python train.py --num_hidden_layers=16 --hidden_size=384 --num_attention_heads=6 --num_key_value_heads=6 --head_dim=64 --intermediate_size=1024 --vocab_size=2255 --hidden_act="swiglu" --norm="rmsnorm" --norm_place="pre" --norm_eps=1e-06 --positions="rope" --rope_theta=10000.0 --rope_fraction=1.0 --qk_norm=false --attn_scale=0.125 --bias="none" --tie_word_embeddings=false --parallel_block=false --init="normal" --init_std_qkv=0.0401 --init_std_o=0.0401 --init_std_up=0.0401 --init_std_down=0.0 --optimizer="soap_variant" --learning_rate=0.00442 --beta1=0.95 --beta2=0.99 --weight_decay=0.042 --lr_head=0.00715 --max_grad_norm=0.5 --warmup_steps=200 --schedule="wsd" --decay_fraction=0.661 --decay_shape="linear" --final_lr_fraction=0.05 --batch_tokens=262144 --max_seq_len=256 --doc_mask=true --train_tokens=1115000000 --max_steps=4254 --dataset="wikipedia_en"
Each number is 500 + 50 x the weight over the matrix's rms, rounded and kept within 0 to 999. Layers, rows and columns count from 0. Numbers have three digits each.

# layer 12 MLP down, 384x1024, rms 0.168, rows 214-383, columns 960-1023
506541464491514526433519539484525450448526473443494511530480529539520470422530441495354475502534483483605405461495558487592446439462441532547540423627496474345524564465531437453544453567436449
532504486600465415527471442521485524483544509542473510505560410479533478560448569526580512522466501553475495547548591414529478565467580514434557439419580520407483464520577521489483535475474427
447582449437518549398544478503583556527504527521459560488531446500507450432517389474543459596525523508507469406518457459485526431434439567443503566500486428456525460455566630599579535524548483
501413577504442495514459426517613519492519572481538467464483524649495446462496551488540456479524477510568500497517576491467557440475441493497545525408428509449565477451529482414497546544539473
539491497358494520517497369449462437410490519446517566516554504577447538493489422574402531504557477515442437531501467474494539397529541565446500437508522519605536534513514655446556509537613498
572519484515574471462481482531571486475484385459564540469620561510477524469565518538530452570545437501494595527523562530519424563531409475488471551473524592511555591490517621577539425490440485
601528520453528438526462573467442528524508478459497489527458420537437499377550495602540581590519507472464401546518511511554573450525569468493552529459569445522529499468468489474481474506489546
468535495548517515350521518558500492629504492544492502529468513456539412481523578491399615535492495467479501468423440520551503459530490469493565592467487446492491442508499549515504485441382500
549467489434536516503554523502509541451502477481483432479589580570556441427443536533489549441496490491459406528561392475439487496508467503585493520434480510485587485486524557437615493546464520
514509509508486530543456490539497477415459544514500495464503542604488380532483481507498442434514515529535487542578461549500481547541599546558510576546567470488512485489576540498519446446594547
446457497484486448555515396479513506480520469510506523491508503545592380568484513487503505506545570524513489464555504502405464435499567468526522485495602454502490480524563522422526442492430545
433469548523542609466560506525499384469447488493450526498528574581475503579532539567520510533491507571527464497459597545568533554495443452499451460402528481477442545634421561544555461516576521
492428494459566606546505580542484523508559532505527408424519519518413518450472495555584516447495458472459442565517539499518541583509566481485520514501537558478476539447466455522441478500422474
443514483461619515488535485510574474608427509463442525558557426495500504455539462516478439440487517529444557422544484461439537435536554462556548588476346463527542420592455468454472478506488488
447530447481464560534508441531521469557553501531439500500444506564452535471497507537648495550485506501483450455457524476478445414536489490456514461457567513594453548548520469517490488537525451
602472560434598536571451460477567548534518513571565472502468454585529549531554494523471545471502486435440420483521478528427462458438481541489582498392516551453533497452434545472487533461532553
541468532537518495470517569484557417498445536516508487554469529519501532562514533477371402509474541511504541514529535633555564511456414388534531511522418493461552476553430469471491476577558531
411564484398468449498460454550473477530469319470508554496527521511519517468485555541515497493517556522548450538591506539512539481516476560483403493471505434463526497553540535486458504621507572
433421429456549513501509478408372489418482568477577544468461504494443509492515574507504479574496514455524465561580485545496493611605523429565480517550470435462560368497548563490472455378493493
495478464469523378514477507512457419505486519482538541466529520463540533375500555541485592611454457463509511459459511456531457549436494499525427588493467492486436519507548475524526532449472537
557595553522487543512596522515496564424468470404494552452479477575543384560548523579501426536456514469481540558485489547534540591465478531561525439489458524566504578468489495513616499506499491
444522449567660419506437502477508521541500507430479521548398496569446482581487502496550469630462498528457480461460559537562526496468482550544534486523502448457541549499458514594464523459409622
547521537529520490543429445440467504446520479366559524501542502511530522516618464565588459453479498509497535516488516490454580530503522579551548500436437454566413496444584533564450504520488496
560554464480457471549574514547494447517424506518522420502476464570426578547498522516507447424472460428398565482427515510542527471532542426487442452544566478486438545554552504527600554484505528
621499578530518568511413517442493535478425519543500514535437521439531489484478523538563460386528476481479523465481426443461560511483525598577484478433519526531570435488436427534501441501560585
534577420420408523467436518511472544521517476382522416486592386607449427554569490546443428575501479544500485472513579467506493452512465522443605522470486587561515474503468516482552523526412500
567554495460540450495552457478440560525523472510544508426513495421484576525516482468533552461480549452430396491444524533569468496488512527543594434516512482514429497483527477473480430457545489
509510438614520441503570507445450497572521545487524549513461500506441471509506462513521504455466486471466592501527515542446658534454476477572497477504556520527485523445514487583418482495513562
542470469482577508560389522473532543419508533523580465579514517366501530511645490482583443465514457505472438511509484460568468459506499468489461492399494611514399558458418514562555484567500499
480549542421526511527551633539433538574486545468500489436500537501410380583515473531525573562492427502510566461581572560537461546449505394477493512507438380573563478443421521575536547528441550
442503559516437516451465547522467518582532501379554604427472606440438496479543549442501510490477504540406540509494536477408524499437446599518483433618477499533559528379481426456537453435501481
522453437529547502479561487459461369508533464518555474507539586595502381551474495572440573509444527470511478433440413439447507506459418462596538536555449558533567469393530457477472529472518463
548519445520452457476463418600522542527500537442472469460503540457546581478554501587481445526501544512521509433451515526474527508513546385472461527486592523563541544542484456517493486439501510
559399521477528525579578539556511501492468532632559392486509483495497538548601467446433545479450529405497509540533458546528536495521450547573506526502494442474453508449554542573398502515573501
475533513629543592507546489540540513504599431464530450503541444510472549501477566508533585591571527439452434458593459484567451495547460513484496557412513462476426507507453482445421517508560451
477521508534444483476631463493458472405539553563462478457503492438526509557485441475441490423497532470457429496585558496417491449476493494484443528532468523447534521410535516442433415540516515
452509616470483522491546462505443501481467520454496422484511512564572476454468558485513515515478532429493372458442544484490432384522556449478461522514458513580455591517471464525478480447512504
510524477489578551456537520487546520425509554505430512510489508520431483555564453505470457462566538533541539468552511497457458498540417420550392375394476597464517438547618550479474484533532433
533561491493554359572450477501447515523520519618501515491474511485510427503518588605494474539501545510531495600503498554533479559570527459455494532491455486520463597480543439469397566430556493
506551435471476533548470365463451514454490457469516438464444504510560492528485451469515484484402556550464502550539441511499443435487503422447443399532498524501453500519532484499554470441510507
496503491408529554504506488565510547570548599383511452434454550486529414453523500571452553589418427508502538529554490530481426476460461467533524532617495491525492468539536451469507596531540467
506559471498484542491618438540530500498590494421464512457500522418438515501510399529502566518535391542534520500477395496566475464537527542441451480400446434542506463463454421464545535553535484
442452536414548484504544472494518524514487508468577548602539468526605453621462543538507501513368620524485436573599460480586445447467397589519477483511621479517450507492541503659500472450541630
450465381508518485530456476478487526514511472492566466417388580484409501537428542498516521452553503476471487491405488442493464558483610456512512527494528437564463560587538483455407487516466554
488507624447489432517559640460559521568411479458483440512484531509535475405466606391459454514501458606473542587509536513568565505469455462567477543514434482386416501564531542451481472430572452
419489497532476586460451549571473537416459419557552475450472621473512571486484471511528584533527544528514516459530524484489471478432443608505524549428518529513528514493575493465522560475537451
450544565514541575512486422544452592528438554539440566474457563428464536493445493481390491513536444449632533459505420497599502452477489534559476433495442507517514591545428512433512500544440472
525506650548470455469441445555485482492464483490563541487426473520502608523540582526491617540556428488524520491482578491613446517479549486459461461530595490543518555494460520536541455529456450
554505553536488470534465524428458476529531414467460492629541509513551508477474497493520473573420475558591503522453415535492471382513429485558445449532456491488455503504502476659539467413422571
506520448604476558470525522466389529466557607489577434449489566519550453450546520516550459504466541542479511479493454400536521464466536530414461458432522441517587461529617507465547462498568415
534504490568452531457563497481526553515506446515566535509488517462473553479474515436451418478510615456491469626489512524530478506591394458622453446528488433430458562598473558512461504524433548
483503540515549513535569511560483413466552393498491529533513507522532429518491420527485520516518552540471501463534555451487620529429473568501469494536560454538550508529534393464562439613544562
482464473449507553516578465515407516488522391485465574490408466516523513569423459496467542547543484505596473528543564622466463572488456551490513442602502603473438557473525399457548470517502608
463543533559510493524549493477593502383549484414511413556526500552473548453509555532483520558475489522589482599495494486441491513515520637530551507525530622517461544494533533587440564488508456
583468490538532505517466473507514495552504537459496555516561571426576468405404555531605494491464553523459517374555558496511496475570507451572552494551507468561498358566498530467453426543436543
474443474461464495615391482504537492522468584518447425481500494570470562473522595547432502406537475403533466434408438524482528493424502498518477523488506500469466425562478483519571565545498412
534607499441456530533506409461531498547530461503552533528501447532541464514554474488626502489499616565535479487429513563491420491493532622496515420494512509493548577485473598466418484494522447
538453467466524529472506511418625491447442495510530474517593380548507532547446611516446494504472452524427581499461582460586410452474510443530498442527503468490564427541494464499488491525534472
456576542530521399364527497657539501568493492533429483616584566452479447435454591496386506460521573527514522508562440478535518436506494567501490484451524519500521463548525492499586494428583426
446459407562461459502521485576525455421456513411514584390508488536612584507440487473480404436537502597450512516482405459506551575462463516508466546492511461406497552460524461458453473575488385
431562500545458592440499535520508490491514368508539499452385525492548463477397521490473547525435447557500516458443506601439618515521506527435532510541569509530382481529552475585488524440468614
573499516520468387496577478420581447473416477415546494501560536453466568413493580579508386546476481600506490532511528442451481489538464424577495565563419450495548458444531602517544501456467426
618538495443569590417561499519533592459471478463507424512521442449499400519451544502408494514460522509429540538475504485514529535538507461508511480498460471582516415509454597514420508540472457
442469507518527476460370506456523433539433470573531492558569529506449473384506553468533415557522538510519465448572363486537534559440446538473420446510522584476585532550490436506473520507511514
497479478511555560594478541435401483461509491543537464424501450505506509440484535566514528445496432451467420540487505460512399503599487530446517403518408529555406549532535486568528551452539479
512590414602440512565465495560413506511584588486548461511528500448582534531497540481432488543478498526523467550541516472477487438569408462448541407474529616591462556504455587459467467580465546
459420520457581520524375465542473472529490476517481472606394477393440463616453474491567388504585552466453502505396490511504518482452514517518555600545494463536458412452445577515424513582567471
374478492516487508551578492451474532493514377527508512503457428522541365526511454514567441482415488497541469402546525500493482514529507487486548462444383416472514386513472535609577566518490537
472570508475529602482586570538436524436552519506536537527451555585556535511545530538544435544454488470514539615541549533488555475548466474426447529492572537530441626511503528486473515477573543
462426541518447537418552504510447515491491529553559547456549545512463461562564396564553581489430492506490490462548618531534449402457524504577571473443442470552459507403491449481556497469537543
562550477439620457496416490514494482472508619516518451531504506493442513448502527489499489470549503488463498494478559510481579451474558466466509517572538542566493565459529532450541494476495497
464562514544515471464476565554577513491495453446497439377556546464405614509517513498320485530477543466626547508444559479459471493510463424521579566442511498504398450438551539411494494581464477
507473561544541526426466514494507402469573516407475479529536525461490433458530454508490473428562487494583492449526433499571456514506514442500502564467485445438562487516510446474534486559467389
512521481449466481477514475450633512418531560598558515502527449565492462510528518460416577561405522448489525512545606580510518546518455488539484547542513408531432528433551432501538544451407482
570459492433468465455502500453536446469471502478516507495509441576527506523468373554409508487512595553458507529454487532491551427441564498483560538543483508564494426460497564556515485455540446
457555536453510461359469525466545518469439497473439484403554516460535443467573482514466446475468481460520525471523428499484547487472552450464500558478500508471506506421429383504442443410516465
535437451597590462429452453558536615452595497490509490529514487468571543582545495512527449539464527575444539542400465475430478490474488488549447486555555506451530554530625497429559442535519540
511472434487490534442529489538563479435498469549499463482410438557576485578560516528465595493515456560542439514529489473508549495423458510500486509564502469516475520574529499427535405466487609
616503476525493435429517556463454467406503468527576560487502552542522526498480539392416489513533500473542409476477480443518509560562547484570498464537485528585513406515434567498408566564573441
528556427464552591476458497537517516515407559585469573559588509487454516537479492446479480561483462551436452489549529519513546515460460564576456499536524559557505531500540548489451512425521502
482437556440486437461435616357469579570475489455459554529483496336564478474509552540481503522553429494479450440484404497471546460542557521514540466422550577522557480543467526415445487545519434
454451565493467539616526553493524486572473532340592457538417489474589408551501535585522549529558518423528441500423521435503452491556462631535456442496484523492481552592560492518449510539442483
572495436474532447359570622441441490457539497553461497515526520565472549542489536447485477442501486482512521418501449482532502508501487496451480471542551503507545533415524476498448499444458597
469455605425494414411483485519596488522503478464488473490617559531450427588502502422481522485470446517502523497527449486571486510472484408473509508519583417480484478521485448508493487455441484
540477482513541456449534459520542487501511509475526510459545470536500613447524434614537492465521557493460519490459546483423490504479623349517454576461468452504437514449380568490488519492531532
438512446485552591516535440423497414564463548500471452574489523564464611505538499511411570453488535524485472395529368551437422492492430474525537551440469493524463561574453383548327512512462417
524560450516489542576502520471565548450530549483385459474399479548574502564450557456415505542514521475453498506451445485546460510470462573409485443473534443406499487508407459438535531541479489
478458520461458567515465548526498395524533554416406548529527470459551491472560540594460456461490410491517480494488560525626542570480405381548452430644583455505421533499424500503436578488577552
551613499517553597468489502478521494509618503551513447411509485539490532500558590466440586481489557442534481495613516521507510459526593458466546509558444493546500501487462504488472526475602534
404481486585475597511591437512559532600425567489503492535539439567514490476443470424497487575481548472512516422528452483601465572502519499500544511466507539495612458456531639463485450527536565
475555484486527422508553439468441498472502448439448439444525464408479525463534483574467548547545445523509430508564510498560447484533455496549514502587549540499458556462499526480505569474474459
529555629524512463495594508458474515515471464494401479623519509592537444456464538509477545558584560600499384415452414531613487547533514487433511518484401535505532544556480524524511440516483520
458542495517528456474540486556521513492587587463542369574502406462541487447509516474489546450488470525470461577466484498568451492490515499553511436584515403518536477479505571475472451485413429
443498390531410553555486534518425429383519469507455498528423463459622539524467470484487571541462550469501488414557605532488573441532508512420561498446430547562529413383455556583500560554592473
520539411523494510472516525509546531555569498505471477501566479529588497473544448538544458544489441458457476529416505463416444576469507509482456534474559471536466435534527421442462504488522489
476588505532591556710565526504439573521474432447505445444496425545504534491587515507576476526479511512475499476479572473559471602420503585401456405545581566523506495495514474491491487556460449
481557536463524467567527535577512455442489536446501511591451526420523464481546437469540483593510499462466495476535413432561501509427527404569549533526479478435534559584519421514388503482533449
461545563482452483450479447479485422419481502425510401388474508511525562402481541452467513513517549528516473489456466475548447448550569521545450395493521473565479537501594420444500556586431564
606525401520512387500447468485477541536520463514387549508394548540381461465472581409563439540492415409496544453502389465552616605480442531551544523584448443447417578459532530481469491505469546
488499529454488499442512526572478514475465543500369462494545530492545424575380473519459384518476512505443539513442569529483424512569542550420608507463423476540510465508423495492502571454502565
470529512450414559439499466551527505481587543475599531496515558451576491513498472530476612566417514554434566471495465516429393563688533486551560433470520577438509441485488485521408547425561550
579489467511516450546542478509458528505506515528542452440526461505508414507481481443478395444505543489486524511543470443466484494529545451497477580399609558458468522500517489454516506524428480
497509445509468532528481590537489529561481570475534509490484524568473471406505517563473537465535457503541580429495461530420536445478496470508474535480487519573562538504486495488482459612414482
488550510444544555443494508451479525543539522448519534540460525505516405500509515601466477454470462553492532583517493524543473570532452413427499488513554570477489488516532512502474468496562501
424455539530554492493599467523517548568574546530509507432420521523473478455476494528462498521566529502440546447366495498443541521496543495596501470621552558510478328501478528492462473454493528
428435454528531525491522459557471517426545500439473565539508521577534484434463578485504575541421487502535546401477496443430498487541549362483516553488479440449588495498597415513475607546523541
565474489547547446387482400549444425582435532612465495446527454427527507478516483589481423496436556615468501524509434452400470528425551521452465461424448439515488529464470483536508528515420471
540526536461483506465469535419525484510534480504540407556512467610632502471579464446520491439489499542502502586486507418569483448485445455424486493592435554614417506442478550534503565487388540
384497454571485477510521467547443418606492518499535506421473524405519458519473595562451510567473565423459501514508545512575615535579370524499465501493605436566459493536505541525550557464482502
434467494523508469529530449519503460488536463441475498467535365418560546540430527477544601488481432466532501505537520484505572568602540593482481498539478511493533452460551475507498519400508511
522540577517534513525548498518535490495505441506494505517502428448440462483538458448479437517533489666583441484505442439415501556528486476541532520495461501469498459434513553491511595425433429
514551439447489645543423492475533527506479395617500465503509510501460563533443465514479490550506480512473531442447528503502514560440429526460547453545510456544502556459478542466441500540389534
617508435526548474492558495521448546556535519495532373526527467548575477452530475386564550419547355547505521459471517616580467518467596586471485494456474409481555533490470521455565505521533423
475494496540525557581517529406475534547509456520435504494610511480484489526512613519432485508495568543414501537593480479505483539622497541461470513503598485415516476581517429521528416491593577
502490445521538472532453509482486468633507427502502554479502352541501538509512502546429467554503526511494469550593584531464500500583495559516463577514418514542526528484472490536558504517528477
605531476522536465406517435460490535415533524486452470517508520511455400525510582491399546435438536480521427486420476451467473500574514525482579466442457499477506517531461581477491433484506474
462552476447525473459514544552471425550471503438487426495484510536468521523529463515558593533491451507513442510444544509494548479469454556472527553524535511484606434510455487549461440552516520
475520430570500513564534605465438446530517450518477494615505499436485517500528601503464523540458464527540490500511517590451451510442524491537513510511548511519473461488441528511462569575559427
514496481462452522541554490512441540480452542453517543495452505528514434461463466452517432509493602491466477583487485454446524466561630525494517533452586535434493562540578478513534496488504527
511457528474552520473574437538460476443597583537432437548499540489600509389594472529526570504554432499527418495523520495564546543516565609505540464486547496510391486530464448432525525488522642
453507474524475459642524480537480515489510472444497525386612464446494554440453530441506522617527502396519540554460457439482519580537496495420486466454596496420494506389590492482513426433478526
513526576453440620525445523460430423545502535473525470445415486589551509467538510494515570450431414571602489441552495484527543559564504399574535455435510441633532542524506538467486524552497466
512483561412437498595458563545636457570468513570481567406538401431498446659504519506491556519481430594522531547533484439451556500480516390451572449559533477572501489468429574588537510506394523
536495519455594460457481476570465484559468495479536484541567397455461472430500545429551440472388526538469513584557508494444538495538545450494553574472518533518513461491477553460495506518549512
565507467397550525577491361496515609479576477507508416538539535362507476609459483528469409503555505354478588472498567462477530469436467484483494482517490447408499433581490483528467466586508566
489532600507555466543485426433577509455457521455514476544385491499496507382445529535513506512434510519423536507556428581503523494543529477557487459543469466576495520523541496484548583513412440
526521450545443454526565498458450480450514473599433477413610509553494514521547596465479531452549468548509500533465478465482550490568613464456576565553539413479523474476538503548510417536605454
500458477502423569525479512539447449477559468402455537543506470509548444567474537430504397451500549508617393447409480534409467565613512446479476509476570536528552588525519510530436441498559550
504562622544479507465526495427450428437445500448483541526478412462522571498472513476550543513491505590541497550543534418478496449521495562474517544521609455512620467481417452460588425547581527
401644520569448583488438456517540529542454592356502492454496454472581492510444453519534542511508600452318500516538484516538534462435533489475557554544417441489532509574472523497474470555482537
545530487436512525401460435489478591526518557587520482528466551430555571534549465497562528489553426409428504490508482489520513473431529466509478523426413537502523467474514506501461485517553495
546445491573406583507460559476529488457606530449477547431515448394471478511559491407570498587477488490592516501473535585463506459588470519531461542441518484448508568500536556565473476520503410
513556491491496483482516458540436482601486480438590451466511492400508471446470449468525551495433451482501490588443482499524421488421496560553509548489642532523446516542580385502462570520448411
530459554437528520457540591504533557507472556574453554528463552403520524431492443500410546492608482571505574540565422537488492507518435504445469475408460488446462440519452537491441550496455443
537550513555447445577560471484457544559503582556488480441434495556505492574477425518470380510472526446424499419485464481450526512459452610375564509487538525484535441630504440470477517312484520
533496557492513501541564545439464489472500521485530488582537517516459567521546502471528446494604482512504480511543528490565520535464471446494384507434416492562497521414414493487559467558533383
483426491509560557550465557541474446481547409549466520475558574452408454536466526522562524564584597444608531463496521468476576523458522517422507403462531543543482416575407513504452496516420537
497481372566478617504429478477471428457481561449429467480491458567395494455506555481517572494538442462408532541497495550503439453597653501481535426548418439495522450576516430530564444441496514
446474387403470353482559475492477481446444602406515516504514567488530479330531490474437545538538447391545469463454458486435469566510503407578543462503440533443443507394466493508522515502446494
552421528506568484556440645477488588480484530449562467452553544532478555507462487520529526549440584632435468426445533507402506468590491457502471522477457515491507566428498493482472529511437531
562545480529492484399486446531490566472513481504492487379594480549454511525478444486550495533512471445507483515490519483578562533477480462508437383482507515508452596571617571439451497456530466
499543517465433489473496464475523511471431473458608490568529471467580500542472543536600531378521513476526471513417492438519462516477434568355563529477480517511501458477515487470525555529534443
524532484552562439554573477529469459462584484489479525474528458422513520508495528496370512515470496501530450530557450532484532552589564611457585464512529417410424507512528459508538518501499555
466482519442513513497460549507588541563511438525415546489492559461495527449530622402525588527476428482455579518609527496488434415549508479432531596432461475497528481555437523476461457519411488
536434555477572500566561549458548535528439480538573514454477541495472464500518478403464472489530481528398512572551551479399513660487486481421515452479479480563472546513505400574472487526515534
508542420494549487541476472564559452564520472488506556499476478531527530464488513468532545563513574519484539529479549540480458516478539402400457426537558460577520460486534436573502531509544438
513519474540508498470508518418507432481439546589452564547444593578501524529418522394475559413525470506617470466402449476456423556487564444455480495534486563472480499502600492471544437545425520
429527532540581544523479535523530476496577454532499470459420477539463523482473526488478469548579499522465531465516500536422519552560467438545573519448462541500488383570471484452489515470503500
518522370527473545553499499487546610505541591551495517455515441477384473490474536395507562488521547547456481451580522441492461519547616447515452452370487435520574477531476520467497485578506511
508497406461467385512503490545424507488423587528534519469465493485478488482542593505511488559530494499465519548547427542529491478568536414520482497420520473493470515535526452506525517448402594
378600528577571487504427542424506455524511432607570549485498475514572588537501556428463550550560467478492482352550489498618520477540537477530470551476530523436425478487566574496524510529580531
475404415564493506429437529459417535431514445458434510451509484552488493417439456488492531384467459467439547464510534450488539530557587452534515537391596533430561540379434456461551512526468524
543534461427543471549547451476527438469516477497460499454499544480549344506538472463459496513556484518578535360464476515463389585606499474514531565451499453543511554479498511491415469476492394
500575560457517628612549529488587468522573523432617536531506465475521588514537441459548443519559568532528470445458463490521532558507511513391547382520507517505602456434521452509482520571449592
540431451501508423477494516427516428516500450480450543487586490597518421544531562498522493550441511377555461503436528433481494501494445482539534520552466529548416571472528491539440563629527492
563458534558468485384465472580509488461494515445557503450583508428501585499446597558445565491509561510516535495572412504559437449581510476510495466498461519450583498549587515555510467534411421
478520519514488497485520488473572633507444501471482509574569548529600549486593493552407566445393360589471472426418533508467534603518494535643543609525553482485596367487479511565483765458587503
446475555542506515589504512403476488464563516454491445528443515485507505491526460541513523514501522443485515468516486477553482553517483577525531450498446504555497510618495561519445551461469558
405418518489510505522579415599553512467498585436453475509548557359552538467485415412538458542436539460396436510440508433411471534567554534446464552524455519555503545528471465532541497491532595
541470468510492477520436460441468549486364503551548547448509467505505581471542483581498519549545405560490531476496552519555431531471495460545513547497494504511511496470501490508444540485554458
473545427519510443447495453539487512525431540571479580473468559566487497588548441572446552565396387491503603551510524459515460478476420508420450457543472454524532588482404493501460472473562605
503478538505521525547487446489409439539565524336486474475548404457464486523573520454516553527586607533536540602548513460454417508551452558471569524596455501530571490440450579516439571599469504
518386545506538512440535455524502522550524616539595464556512548472442508545495476482491515501469461445473507460463449552602521490515395495562498544511518519430474548562512506535486512437489522
530360473473518447484471485431496459460596620415469477537571394437491458579475451514516570524469468519564548577483530434504612367491550455508539542473463585400520493394597487531536430572532492
517558467469530577441505397537453462456518574523462460507459557454513431453579567553502370494402517412514567555515514528514565416552448462492525502487478481562605465529436550482534519477459518
538449482447434525553513565460436509459503392525506486487499609448437470606489465527545536484493510525408616475534549483511521503443521484504478578486499481482469489456462440563396432536522530
405370573473527599511444485503498510513547431484456500532571580495482572476483489587464470536516512561442530488409480522560496527487569468436558617457574527423516499418547541466537441530588478
491352484513591482455477441618520496542486458533528682570394521481459532570471429494481487509458447501458451560434544515520564523567594422481569511512441512472537522452523519469525536491515471
476481544554496523569541543428558552466494534519515543516537517364560453521492484488551400504384430553511579511533506481501495547526508514596530553489604504450563513533522563493556447501507521
535450466461591551491429518536509476464463454543456512471459487571568409504437560505461487619404546382521493467465475471465676497474566514479486454432611589490542439527440521516579498526612475